From a checkpoint of a small transformer trained on Wikipedia.
Size: 17 layers, width 64, 2 heads of 32, MLP 256 squared ReLU, vocabulary 5396, 1.54M parameters.
Architecture: RMSNorm before each block, rotary positions, no biases in attention or MLP, embeddings untied during training, normalized queries and keys, local attention windows, gated attention, exclusive self-attention, capped logits.
Training: a variant of Adam for these matrices, 139M tokens.
Each number is 500 + 40 x the weight over its row's rms, rounded and kept within 0 to 999. Layers, rows and columns count from 0. Numbers have three digits each. The size before them is the row's rms in percent of the matrix's.

# layer 2 MLP up, 256x64, rms 0.246, rows 160-255, columns 0-63
101:531502503512448472503542512458472589496501470394523498505465488492501605473462500500600477513452533504462549465502519517492500505499554485540558479402489509434506483420561490445462485504493512
108:554518428471445503502550500451522430539460545538474510511503479439493530432459501554531487545504517487509542447495514432518470401568522467511540495471508504513539456451583503579533501532473444
114:538463485497423477524468530465471519546481477464524471584517507456511509464563537547525417511549542543441533471504599475441492553470536479577474521509441545484470473508478491553510472518577481
099:479498376517493468503528492482481468496518556501433503559506583541510537426513594460542488431469484499543512511494567521495423548540499528512493518502462488568529544491461415491480515491521493
087:559525426565491415541571514502549521468499489508521432485435541475546440485508525474483445421499527550532490508485490500458538527582436506479494558540455559481475496504483540523574458520501484
088:518490458516450511557539527493614550531502453547481467445453536406530505443504600473478419503464502537485514441499473529548490508478483571517468544480450476481483550500484491452540485523487472
117:508415539541508464499478511473519572535471460542527468536541492573500501467465550466556427461481427600541495491477481500540495448509459536542557493469517481550454503484500554527459530546540568
115:548461471479523439507641492472502532477516505485518467514491445509462522487533542479490496482500541590495479469529577490525507472479480540556559480451417506449476542442536539477509440572480512
095:502503461465526417471537497433528557499514503491543473514454586467525550447506530565477406520504570534513518495488433490462501502515512562449518456506477543499551521442557543560469503506578484
109:533524499477469456540519485447522453517502470467472505435518515509528483480538503568532456489512446515423488481489575573466520533482570534507535507480520560499434438491583481486451557582486413
092:535499495483461546471511567493516490450500501439489466502495549452470571494514449515489451450535456525458599518458541527432437496510494512571506543575469536547447482541548455520524424533548517
092:517548498451495542535517568489477535580444442467576467603466531564501486525505453518476466567521472547558501529503479508519457494518526567492517517417530559483500510475407507505460483526494510
095:512477510450540448486497558466497536485536541442460455549467491511557472520437452561521451478460525492475485541533557562486504464540457519477562462486509538473469493498422432511497496511582391
105:530484440575477496514462513536515412457491496435453468460508574548558500523510537457565502538495444536485536490550514542471488507535470484503550475452480492490499481472509378498492559567473560
084:533511582507527421488553482481462469466470510493451481547477486446572537494532465493489529503582440512502580453559541525459448462592526527440453514540464565512510486459500470480489532546519504
114:514487426446499455450568480424466555472403486542488435482477546545465545464515543494496479433522566566516506459503522507487460472487520536540436541477496452432485521522534515543504561507537480
096:540471466569483416476489542510539533525560509497498437489461485540536474484529491482502465407499478526416536455524543581445461534573495510496521581468476518473555489415479538522478511500525469
096:513439500479567486458552572442593538505462470578481511470529518483475452506492502434513472408459447520430511532513466501462494498502468551461436448496468469461454506535568497550482455512508497
106:544487503493493455582594607507499480472484463412483467441486492518516533480449471526552468490485454554513438547495521520537410465491530493533525497549541537544501539497540484460506446451461519
107:526469523466542475551479586526484538481416441481507491479468504482420559448510489531531449493566511529470546465494540464460511486462583514528525456436516520518489537408483523488420469558498516
088:509529510523548454537537508467497587569426578503493459550451475564550482496529504494529506443540495545512524572473520465477494514581471572474467452428465476562475513461453513500502490560487470
105:585518444481431460463576491455514528466413491511531457430556526510488545445503497509488519427448532514502503489464528488511517469502508531565541603491510458486453502420507433520499459482520495
096:541487423491490497487575506465533466469488508510533489593533540526574486487531521384534463479511483549522515472480464508528502487584472534544490579426536490512502503445561523451465501528449536
091:558496432551450525550581558517538525583443441560524511485521499536521514530537476511457452572494510523477499499490521518395503539497510493515537508497408493475434539456495501471491460536466449
104:529443469510482509543486470511550534534458491540474439561453548467479521479534500460457450451523556521520502536533480513489477417503543531530545587516493584494521511454510393590474496514548493
093:542432534456538461476577521474498549516419546465429499561526468460458515468489468543501495421497490513506554466501498464466534507501480531536574472469520565561518446447538547494583487478541485
091:533508510441415463511522500477477459489491541432515478471447516412465592446599535493455483493502542491513490491542516526509471503533537537508535457531447464526505513506498545582489578552491433
107:559507454482514531469506521478601565499362475536448521498501485545509520469490470513555520398553520497440432462493458475545442496523477491533512506461487473468481513432506482505476466523524536
106:554528488495484503458557501467560486501483479515517569480564530549467462468531547505571422466438466485499547590482599505534549464542455507515470483525450468484496492432500470530448463493470562
094:492508529492492531482528531492471438483515504459488415583501492490494538465494507564617448451529505563515480492553564551590508463520496540542501547435468450451493508485491504544531492581522498
097:510547502515518461508528512474455560494517463493469484579522468561507511497519554433541512457442482517405590566589564560459507487519503536455475469469434481517547575512513502512490539490482505
091:480547524573467528463514544441571523504393455540542512505553510467613506457507503478463482499548518546497525519441469522486500468478513510589536510462491451475513572495475504460533489541443538
090:514534509489500453499577531459493574442449477449466454520490549533546523457458551487519497468527518501517515560539494435424398485567465518496446588495530515544476530512457513517493426516529504
105:601515483499542555540480494502481530501474502450495518495456553546467541509506595555537432518471502477468558492562530566484481514541532471565524443528541561572518502498434431486529500503534462
085:512508416502495483596560497513478540456447469525447454476457585460505521461400489492477514462545538556563475511544435597462498483499486465524444492524495516516473474523532523488522464541467516
104:524525558524427485575483589501489459479500514523499452568460537433515441475501493512463491464494567510484482477437479562465534469468485583532532400473545440528550557476508517487490494509460502
101:517498439506539470500510562536560532506487470538506432484497551538561514433517489586507453481491581504512539533490526548525502508503464558455610534507520438541470488466497497435540483502581538
103:508429415503510443441561496479484548441501520465481463559496553471531589482452560497527464454512494515476516453536505485497538445577503491521452548504496461512445464481562435458506540522558537
085:509506534539512513536545593549520523526381483512512503518487537580492537506443528496479463516534493475543598499522509527539461505531514523463572568502480450525471466537541445475520557478544564
109:509529459537518538539473577454557553457504534477450498441475489467551501496549577515533468445484549588481507484535499486416476518551571504560493519543530558458544552542472532504529510541465524
100:547451526570449472528512501455503588483493469571425498473431556468539507484491592558482449479476524565499463501477530467514500432466469545472516473502467440486565516438476478482461474518457474
124:528514466467537480538505516468526528535462462460562480497575477564488608519528564558415468472486507512502535469505568548524522503454465530524563515437513546454480543482493509535457491583527457
102:516508511550459433508569547426533484445557553499449440430511468495501553459470473573494473551443467526485551470466487521474472533471480540501538503492415557536474569507463448464519497465477533
091:527418523543479471473557541556520513503575400453437429551505511544496504504489561455499487470512532542529491491503500515521477473521439505498502525521491549503429421516502475484549407509560451
088:520544476537475434546506541462515562518509483541472512443425496446512495495466489451507470458491460525545563431517530459424448453481496466499516486545449543540518567500507546484500561563445585
123:529497389435554446518478550488556549465525489481540464511539488441532497472492542536523445428517467487448542539467528490434495514533457579468485534440507505539504500459572505497440489551509460
109:570503440537492436500525529490542498487488464522414472536511498448572455490538464492517488474584561491489531526503587476522537533529521498529503479449422510521452449484546539582477447499435526
090:539490524592458511532501538495487534517393562505503522434453488508542469478501433472491501469500430527540565514535572491428440528523461491437486479498483498472546559465503456576533487529469522
106:538485499517514514476537496382565440499480482471475509547497488460435426421448466518490519442475547583509543528475553500532462515494514491592509551476515497438527504536541432526511525534494492
097:475515503536496420477522486418483525522489470600509512542522539450512473427463523534417460488477508521542544534559495542513488504514506521465524501469493464444416541548466523497497469598437447
081:514523504541508467560494432536498507489538482510393502485492564444605516500479545473482471511492559510547578496558484550489518458531411560537499498438550501484493507478436471503541510514449462
102:537497568473420464531537517486513453515516500492478483470503474470551531508486527572552512470453558498451498474460462554497412474483492606523533507514434445490568539511438488459570518508438486
098:530507527419509408460499483458555530567524522473465433474509584485541481532510519542466488470606518528483485455510451431538489490489447511523520487491516556500470445503463565539520560559489478
098:512540452562495483507530524453530513515500417476444500562551575573481490422512555505526429489546494526590501545457538545491489518563494519568512578517537508429494446494495500510528478502520489
078:575391486466520402494531497500528509549493496547448459504555539468480547510487546578552486424539482520460512472468452457518524473493464504538499452490548511481493512556486582528480491551494440
111:515554527521503463525609531383528482568471499461482499502550561443439534518549468496473436493454496479477569514505503481528547473573500506488521522490504504465478496508492420538485587491528465
103:532505488525495468520509533382566525548519519507531467525548439494454583498559487527514536530514526496507499494446516575496512513506444537570569469451434477435493574435468471532515514536512491
131:552539493537493549435461437416506495532486526525511487550514549511558502479461597448560445511481465490539533491474491526514547485525457592544523474518479538465436503551523518583497493544477553
099:536417511552477585554535512517519438464420493497476450570469462555547555494515518471482481448514522528503497440513473554429467447544455495472571511548492546573511487459538474498513493519505465
090:569530486556516528494482524416599514552463485492537402518504495475471473493446473546534466519474452511503557476483534532522458482550458493602529511511479527525529532454583540565504514500511539
092:512506459499572504496481543449546539482446489512474471439484556460493497492480517498568471482490528555452521441558560441447515463486577526513507534476496534463470510495467430513532553607482587
102:551424523541460447472509505412503480536492498529475457425551601462471475486533545446565510482506519508483535478513554498477482458530476549502484469482435519417489478447467471483535551546434511
105:517546461527473488566556544481495536477483481455419472564570519463493477469491501504570455429500490620562508488492518464487438485485482507496568497500495522562403514494526450516448502523521506
127:533528479506459529459476575514546539555408457523490463436460494472491500455565521428499429429485510518516487526529612480489458457514548527478490498531481518558526535550474481522494431528496454
087:507502564572529465515554516442536491450569441467438457465486471491558494451511509510442509481460486568521571433475468504496482437543447489497547516461463492466513520482483526402494443558529528
097:532472447433506472517539529437545466519564526547525471480563531503453510505480466435567419533501493504474544463489479486559430502539492475506510489415547528535433452505500535511519523583502426
092:475505521558541475462515493507484597615565457570425502455480542530572494480513512541455470488521557493462498496499474579451439500510526530494500476466528525514533496491449496494573492552451465
127:515488518480523504492525522476557481559475482514499465445587463476564539459557564457550492422509459508480504502444456525550503489570514573551479576441532483531526449467454523496507548563539459
116:513534405532538466494551476534588529480485488479516425466507546572563511449475551413445449512478523506481465481498506506529490494473450504537533509510407495499541540479551591505460491529472512
109:532431460512501515580531514457547504411431521489481464545461517432542452525480506523498522532495435553456565486459493570532455464527551538542531518475527480455494487459454471537538533526575464
107:545462431510582419474480502418547529513486527485470473465512458463472476443433529539551446479459518539483503536448496537488547507562490482518498468430471455421455482431547482480459499485456495
086:499521460529488507503505465423492505582508539534445439541497527434527494535499546526482501468591477532410464549483535580482490535581526529515502451483453454470569518540555471496519534550510473
094:591482540535481446512510533489465496518481468499507506461538604487546489445606487546456506515541541497482526504407456493500506455512561550533539539540507516500467516456406521478435474508510528
090:517494516540504545506458498497507439519501460569470456528464488492525540501424560498550429520468507514544518517527496581568514500518434465485514484400483564413401543547487484456504502512498490
093:491493547540466475451496553479526503534494506527478501568497532526457526466415569456506439455559461562541491397556499570555509510479509549497512514475484515485493558516463443422548554533481509
101:546451541494521499437520530522527488538455444546541495446528562490510499466497510558545423479533579527470500559509512531493400498506549501589491552512478530486456540525454489480425498486465428
088:531403463496547510507537548519564534484446534533449466487479557559510501512458469418516480499519542474547572497498545504519474549578484508476562551437536418479479441462533504460529527495464493
113:581452542517537430531513505482499539560549536459567461459447516537487472477495450492484451492547531516486501479472563597480473534518545508492443556435520508440501482491499543542438473566457458
106:520573527432440512468507521455530474475464499447470416520494494475568541522421487525504401545524500504457539473484490498405492460498461536544548540428458489430486540486527500528455490495477516
104:489529435488523449431544535440562446565484479533523431516514517512448495455447520499553438494465511520428458514432464545501475521547471550517457490497554487479499483426549519501483559562494556
094:519524494571448463540471521428511506530508524482484504551551570486481520471497509417478491499523547512403577480569464549494403493503467574540543477477506509480484544542460503468564448494481516
100:529553550464449441590516552518534442552486437427472513442516473443532542464557515566526500475507510517530487473521491488526500473480602445509595505518492465507452541497516478513476480529461542
124:593474526514484452447485468419502503509506512473447489456541484449476471459501589477558511501475512517465530519489556516426500486570502535547488503418405497442472448503551486477535530491478436
083:492494464461465493499531531523482485429510505433549464523492537495581558473405523537467501551523466537563546471448516456512495502485494509583506507501528531471412487516491511542497391578512532
121:519478525448509411406493489453583502489514476473534478434553458471521519450536560505564428531463589527430519497438510558483496476509524513509475558499496484519471460478513481458463553543491521
096:550469452511446455535524532467584493430444518468500499503492493512540533450523511451522439446478472478423510535570578504553524473494549475480502514503449488578561509474528460533441522545437535
094:554433476479506455515524510506513526492436498530521457531503586564554510512462454507513452385494497566534595523514468503490536492475459548501553544458459506451500530410518464509509448477482475
104:569453544541519489466479521437565498509423488477568514541471502456519413426523537504475492481465538508537568504518555555470431563481497570496525513509543532486488529547487480473583530505510551
089:531515492475464500529515583421520464468503478486494479508557491460530470392438474512517414481524528578469546424505542484502431553547585514512506498513473480500453539472520454495466505502464444
099:525472521481551485516468529491464472493481467473461487501516455452543483433502475536538411413502537594488534462474553467458437523501621453528501492495507541452476529458474498523472533526440554
114:499510453528474543521485503474567478508507476496488520560470597547513503413547534515477480468457543548531523494525569540469456503525532501527566451433483523519442442378513472508458455531518489
094:555496498499480528539523507528510502464451453501498472539498501439551632491504510478497363420477563567498486560427474514524499521487488478521483497516546557538463531478489482497510534508508438
102:554438519487458484519578520532577477426516506442468439492481430535579574496457541451507501468480500474541491469511555513527494479516511549543517533512489503525514542417501441484506562567455470
084:492458535584500434530570523436480512488483545500458475498566512512539477483453506551472469528563534520497495494530485563553501440550473481525470552495414478481517549440460448453491462513509602
100:547546456442496462452496498531489604562529469435580404449492532558511537511477466503464478457502476537493518549495518490565482453466434537545548520503530469523529457501521499503415485511499531
099:536474502586508462432541585426567499536492458492509479479547535524528458465507565530618491489453482461527496524490532487425550532501504540472541562494459519463486522463481511463538491482564495
# layer 2 MLP down (transposed), 256x64, rms 0.235, rows 160-255, columns 0-63
099:500476509574476441535559473482498465566492449442496556514503546467475493458420469455474535512532496554540552514450539558409556524467473474489460517451568517503527534454559491501464478436534506
108:506475480403535523504525521493576500509501500489475475467423489535541500454555475393480571519503502588494553530499498476499552517466449492447486578515472411433459537495532467516511529503515472
109:496492468563497534478478513501539563527443464457516543484543551447494483504491506485502611494527543489457501558489534465461546532418480492478408511445545523447512497494447502476524510444613506
095:472464555472555488512441573464425495509528543461511536550509495454487452452496540413498493513490470559528502526431505492506488546463495455486474475474441500545466472504564469631503465479531455
094:464404491441497507505492519487476540472542526465549494544494461550546426607572473455518534436479529486428473470437536488487514493532493507496495503486443591423528513445495526523508483522506469
094:489529453515490540480468550445532577504508534543538501481506558411491479541561556465484475495471450503513462493489364530488536537489533511503476486511539455549523540530457572508510475403510505
112:493505451560468547509506533503500533529498509574425588481571466498519517547549494507560537535544553445513545472486467553469555501505557495554451491438533479433500507524451461491506531434540435
119:453494499462487500503513516458537455498475440480478513541446476527519521491504605445495446543421511481541500423497532487423457497546474475516469521513565580473520489519543452429533555541459567
100:502484493559505558484485499512508492486444458481577482514522474535491553410491512479499517457479506454517505454467595471518507500464514477503518464466501555494527464405540499542447567404496607
103:446473519495518609493471561439495504531494555585514481463505484541486496499465503590524504530562497487506516540472421481560429533427572527480451517523508526477522459478465491511519466428528535
099:414550522457511532466508510499499508516451518541476501522547552474477513497479454459493542497489538500443529509522495514534516491515497591535323475469479464450452481510549519476552475508477570
092:416502535566497448501519498472485497469527418564577515512573481495458442528538452459571478504446485443510524500472408487524560473540457455495455509484483498533480489523543533571484533509556487
095:383486389481478503492517463563519587502527529476534492507514466548495480564562512498467538505433592432494526497545501496490461507481526432476467493517496524483551491499515409499507501473503467
097:532537495453509526459553584407449477507529522468474476466477472466550486457481487534559519507509546484495571544549504438490516560464535494515564571532486550543479442522558541491474464491460579
088:352507504405495466471487453479416542489527508486458525448494470489475478528537443455519574571472498461460480481547451497501484486502499514476414454546507495451518501517511514493470558488474485
113:555513519560475554532410545517493418395458518523522523520496458501495523496536556482461503495444504519561581573491440493453460458477543441483463540475528553513543507470489457474528459499490502
089:495513432594481480492511427502464549507537496460526530486542514600498505517550475546534526485469406497490523596536493513458543509471532473507532489456478549469536566503498501453483567506422467
091:482496466527445579538460543563481469526478510451512478497482528585496514541492501475461481503543499449518442446509683510554483518490523520483503474521475537459483498478435500468465477495479535
105:396564482514484528496505568445466485447493476516468541505559499526522504572485472488440534510466498485455486496499482505414524438484451470476448447421481492518483555534469552474528506425468579
100:376528462575522547515507518493460470531405481532471551559454458480504466446507486499465538441481423542501464473466505481451557522516462503507449452526484488546478538501471540439520532514504442
086:333488480478509583505517436500505495481518481472487492514494415474496475499479504470496551536492459465471482543485552457558549503494505390441446483491494523521481512502495493542503518487519421
109:595474498468583491429452512591530516381473507459472543483449515514495436422474480489478493507498476548473533521460524496491549557499517466506444472553507450508454473528447480524524486510528484
096:518490540486469514515583523531422465444519462477534589467592459504533438478498477498532549495485507438494537517542543507503574549548492487507456562446550507434531492534486517483513517473466583
096:473405537555497500530499515522472513531532440528557554444533558459488538551520461449499472529523438515472541550487545473442521499453546394507511488522432508524465536438521519472537482516575481
100:506533508431494427540456571534525497459442549584530423542545516454511486496536546483513506463446435513544499444546452492530501498479459538442527526503523492544447540462459430524506533501549547
095:435529528522523568510560494507529479556452483491504450531534405519461519532456490471456467518613540476527478447419477524470529472547487532502423492475484506475490521477473480555552505450514580
092:486483477503472543485491461486533460514552502515532524417495508480497528527539513451521623492434493499535460568487435466469517484483480532447530495441393530446460534498592510476516540438499506
105:591515474540461503405476497526479490425490502451440453497475525492463522541531456485501468490447572514511438541476548465479538560494531488472517503471475499531430417440483545477477446469435459
108:511432547485556515504495462518476493451555525550556545560421511550548508494480573461484541485558463528499486532551490540474486449492477559484556544607511480565465536543494540461528485472496544
092:403463479467490531469451507506476527494534445477500496408520493444478524475538430492486533442544547446520484465499458561481486443520449508442533524538472434449551539549480468440574468507530519
095:357482401509503493447466447518451519510499474500442510477519418518550438485496482429504530500500479502492474544587502475557500557462447470484468459480490443522503478554499486515472507485541496
091:432515527475493514537487508400470466520498482442522591457515570508486519509559503506553494549508520540477499519488461469525540577512550406411514492552448528507524456460466566515489482470525460
093:403541570523524521518545564494513528483471498492526548544470509529539522577499536501534488563549461495433433548508524433534475476471469453466413471471463493483520534502489470498585449518463454
110:546521506420570446486536471522462518553532494486527521543569552559463513508459502459536534469481514502513503521505589506476519505488555598477418458590483464510540509472580492521529495494526458
085:433519452514473561479491577459483524463479544477556550587520506520447465556544545533512551520470439528514530393473443530470490492479494462448430457502457487517486506517517487466514491476501585
098:436554464535442546515491544439499551489580509459487502517490504499470477494531495467511541466479574478512560491498357463501503491513536540421523507485469467500481503439476581500463533446512547
100:478460499480465578467529450463583520465499470473512530426538491556503581499521532497527648493514529460501506512491524490524531488506472469518447512497495539492502516567512512460471483409468576
098:408507547441551547493512540516469510466451528427532544495497532467527513548492475506475489541511508381461565441540485449563498477471543439487549488527446496550473511518470452451537541497488537
093:526458500467473559503506453466538586474526466459461519366563483510513549499534510522497627497527509476467520504471532464513542458538465452495472431512490537469515502549516536500462507448449505
104:426513479454502543445493586461579519477480534471494595537483509465475472560507526549496493513479519481524482490513438461419528527478509505459446478583482458545546509489558520550549461490566467
098:401497536535480482501500525410507492483593474532488541492503516492506523474491587525438497457469508487523503464494493418466479537569491460474526508479536395517523500497519560435446544441511538
117:493449542433497507514495578493498464362577525476481552460480515476568473459561511490506537500562490478545500454476536545502513531487559505476601492509530473489476485550516444465539457506486500
100:425452539566485570503501449502470530446532536564468542456560577512501548477477438489459542496536498482441565510522460461508503443459482482487432487463450528490514524577475538506545439466485508
096:344530538499495493539501549472537579425570557520496531536542495564502513536506511516471586459464501421463485515514533519539517456498498504466471473485499511471483502506488493527571476446484523
090:383554448527523565509519468486509545477510534494485595538453478456439523538475473510562526517518469447527508482517492473461492535453479443508433452542460515540488465554540529533501492428558466
112:487541481578539466552475459608509472531471529476512512509475542555513473558511567513462473476513546587548473473511531520522477498543484571478428520498440529441528474523534456448437514482520556
111:470545467496469480478530534538461504517498511448480507453540472502561444545542442473522524446508580449497471531438559480465557482474548448496521526417511560459477521475471480519463556409560553
091:418472463507558523508469447510474505502436503516462522443450506450502482497482401475529457556442444555507502475492536504479563501554479439410496468538468438476530522505548506597512475519494485
107:538520582490454483431486523559559510489510527440505493520514460580561510570498518616463481446524516527458508512445542524479514476457549461487469531562494452497497444454551497455440518495483503
094:419544430503502543498470484548500480492578458494535572455545459537461478447541513451521496429532471467477484517469495490468526549469479496524472472575513422487571504508483480480512525378527494
079:396464441487537488488512504498573488493557517521549530490472439455507496548560531486481576487522549456505486462510428446469541531520497420489450536530529485578476486431511568469504496448468501
100:477500493489496469501484490407491519500589470540512519482505518536494502564527455468426554446574501472503483525509443447474496518502471528439471489461489407551507551517448527531565536422433549
102:448481474509464571525475543426582533477485566502533560463476468503491529572505512520544497492477492482501477519506487446443524566422529448478457524552506571484556483446536572523572543516505503
100:456504547512449457492505549525498516469470492503531548531573494522493530572519504498458518491471520462446472496494413479515483532567503499456480478512511457456596449559535472492586385489535449
092:471419481522435563529521560451548552485504559494488549458459470492452530541486609520487514461471556482511478534464503445477521585472525479507469516535553569501529483469475529474583528469483493
108:468500496484530477509476484567496491431515501521551481509532568436509571465507480476445528427457529459529468635527454524508529478427417507526458520509474460478483466558509524523511479454517559
106:545478505507503475543478442498506533538449493459508508510488533409505470602507490530443535496570510424452520525540424451545551483554470523435496468535475484541487459516498459558548467539516574
116:412510495527534489401531525463507469501548546514568600475450471510482511514453571508505545526476492475514500535448450517488609481510485518486520511540476539523527512500518572525500549457531581
097:469528490517463540505554549509467518530507526551489478488494501506531517577490570503437553607500499453485519438527490545387439477472477519458467547452417458504462504497490477519542540435489524
096:529497535475540556544468541500473555499520496488462446526552531501545438571521487489504637528512476478546492485442476514553461502503536460481483481438499482546525518476498483563522526434584572
093:445555445454497539465532537527626490474513510500494571512405514471474474517481496557529491482498514470527473503522475439465545502445532475484457419573500513578509515506561520527484481446546497
108:550570478396493459548479542520510542495550467505427509438479482536539509491540461556523508471502526510495579531471521449451537438432541500515516521525534548483492550494516457565475410475503537
104:420556404545497493512492521564510484490479482529490475584587483509479496499423468506447499505513599495538492513439465455458505454477521496529510540425462513478464543540470505451550452455492500
120:504491457518456518495490508549472585428534496412443497405518517483461524565543491558503490490522528512452529508495408595484509464484544434520511531512533572447488544513502493506490544484543476
092:390562502539521490516521480444494519463568487529451569464512484547516496501516451518518533476509523480547551500529360481467541487517439444506454523516527460454512440508526512441506507484563491
099:481510451479530554508482553485498548416503582514465520468517579421442495586440551462452520503467491466511531521501478512447565565440463534478399499537519514487514502510490530499538508478530493
088:364540463457547516480525488471480538496556488522517523487468486532484529472544521471522521490486508494487473467507460417430492562451509469511465511490510487535509495460494510565580445375542472
117:484488487475477447482486475496509492533526560514487500422490468421545496506472508442477534536564492551505563538506480480511446528574498481495481548486553518396598562412478532480549521452494480
107:431521564522500505554511555444490481501516488509539483431480499463530548491477609543550467474499512501511455513460421493437469566511521513495508500502547523510481507483475576433541508475608557
109:483430480491507501493510488411487483516459559531527549495525492564457568522579491494478598526469461481510468473482499491494479524437486482481524509508546554547510524433588493416509520402518500
111:484426441524502513488494499463462537552529558454482479413494581491514538521535544576503522436532559516464503489518509517499397455524523487527492565496541510510543521465462567504415535494449522
095:484515465462515541501496597531514515483508451441542552502435507530463461517505518456499454456500552385519530524469500461553500566490561464431471484513507442455503504485467522532496490418545575
099:470481518448458456509523542474423506517530454494493542445530549512506520490573543538452494508498498522461537481482320463491569536529469497450477541497516497497494488516498559501452483504567499
092:356487432476554461487523463502514514526524511474488508449523472456519463532492541528518550460487512448501502510527367491460497493558459515496486529579545544530546505541531526488449531480523531
094:393468494494517444510514526521537567471558504450513545436530476439530502431503544421524483413600517473448544471457501473489482497537515500514498461447482462508562498498569498484529501465507487
100:507470530484465528507496516544469502464456465524494540496599432494589519532486562469557537501496542490503461515513436582431523513460486425479483438547503487564498461509523531522573480424481473
094:539514502449488596477519501443579551481513446479474529400510465518518551482562541509524599499529526458485534469484488449496554450533462472569451448516487544485509542503500525519463488513428500
113:444533526509493422462493506483432525544413562563632510496525512489458521411562521531531513474460449509529476501469476558495484427526476475501471446459517503515474475495483496494472458466507458
105:443521553486501582497486474458521479533493430503507441485523512425478543510497422486467534519509508455428456553563499551483510456441486522507575525446480560500568453440508509467510495444534557
102:476548488524511572524454473504459519504504537529417492547499507455504520542481515452534608512509451477554576505499413472572425494548513481503480425514457507502551433551487474537527503518502458
097:421523458523507466517525495492513516527554501480537572463539528507494537532502519444519544468540519553435476549509380442498471538465495529496459456460520473465515521422538524587507428463516549
095:390525452548457430504508547452491507524520501485477504446507489536496436512519438497539621436481528510477492506505492457440557468463545501472473528461484476530507527516540558468545540463516577
128:502485517509485455538512520490475534511568497500456413431514508452506509496526529498439596456466587549480482501424501451472439497508474573500453521517526582467437531433533465504516467471459512
090:344542514517503540488532573472534501472554512532603502476518514497473500552475497505531556528529511523491512517446502470487519519424517489437417515528458467460490439485496537450519494528460518
113:493502454503511516556547499476518513557545457533481544480471520468471502572472565551510581470580489544506546484587523460495423571515480454486456441524518571487535523466472474550526532473440503
097:595445476529519477455487605476501495478514508522555526479498458499614567507505496494463528458452438452451466489553496487466527476513497497449516456490556499534479501527450517430442508516543432
097:550491466492523471526472510545488481487466420514520543518506473578516473522534482499569464415486469591432537476449557490467583525534497478473416543499506542490509536483574481566456487530510477
109:500452519537500432495494505459494496537505480428514555445496404496416404466522512470545552436475510485538485474499456470474527544530472491485500469472524430500524474412527540516489444416476520
079:475457378479465550530458483543528409499537492546510476492512460472516489476452513399465539522520557430471501489555573448470554495539480476509507450568508470485514485492545507531510498527442517
100:437570437515498540515514530515520471514469447474460518552402474477468495471509499532474550482499497514472491515444529414411572527569497502507466432505500436497534512510539501472513490406552460
112:438479505479496528525487461498493545564435462550569550399527464577456498480564521469515549452505481513449527499487435542446568492475516437518462566445487556508510527470513492498533490481528553
101:439488500506464480480395425511506469522551526483473472531526442440502525533566542481476493463494534495476467529360559490516569505459481482438489507512448510523430510505539549457476521520483489
110:469513502520480554481560483490453525437568500497443517461521452511567560497519532494428584496499530486492506527548448461469463520460493494523408495483440523541501459482483546480556605486430485
086:405461522468532503505519518479466550468550501485509599493579513467515523545524483496465438560535525452507499494545428490485498502512512381487446505524479487512586505436465487462502553480550500
102:505535514526438485501497477431516560427476468534592547480490528531501500554512473466566544395399485552470487506493430503475506496496510430567499497481481462503463489510524480524519507533470582
094:484500481437477524628566472562489477484550450486437475427537498599527579520533543517473535498530494487498530495534547495527476437552484502496434466550491564502508482496518453498472509502502456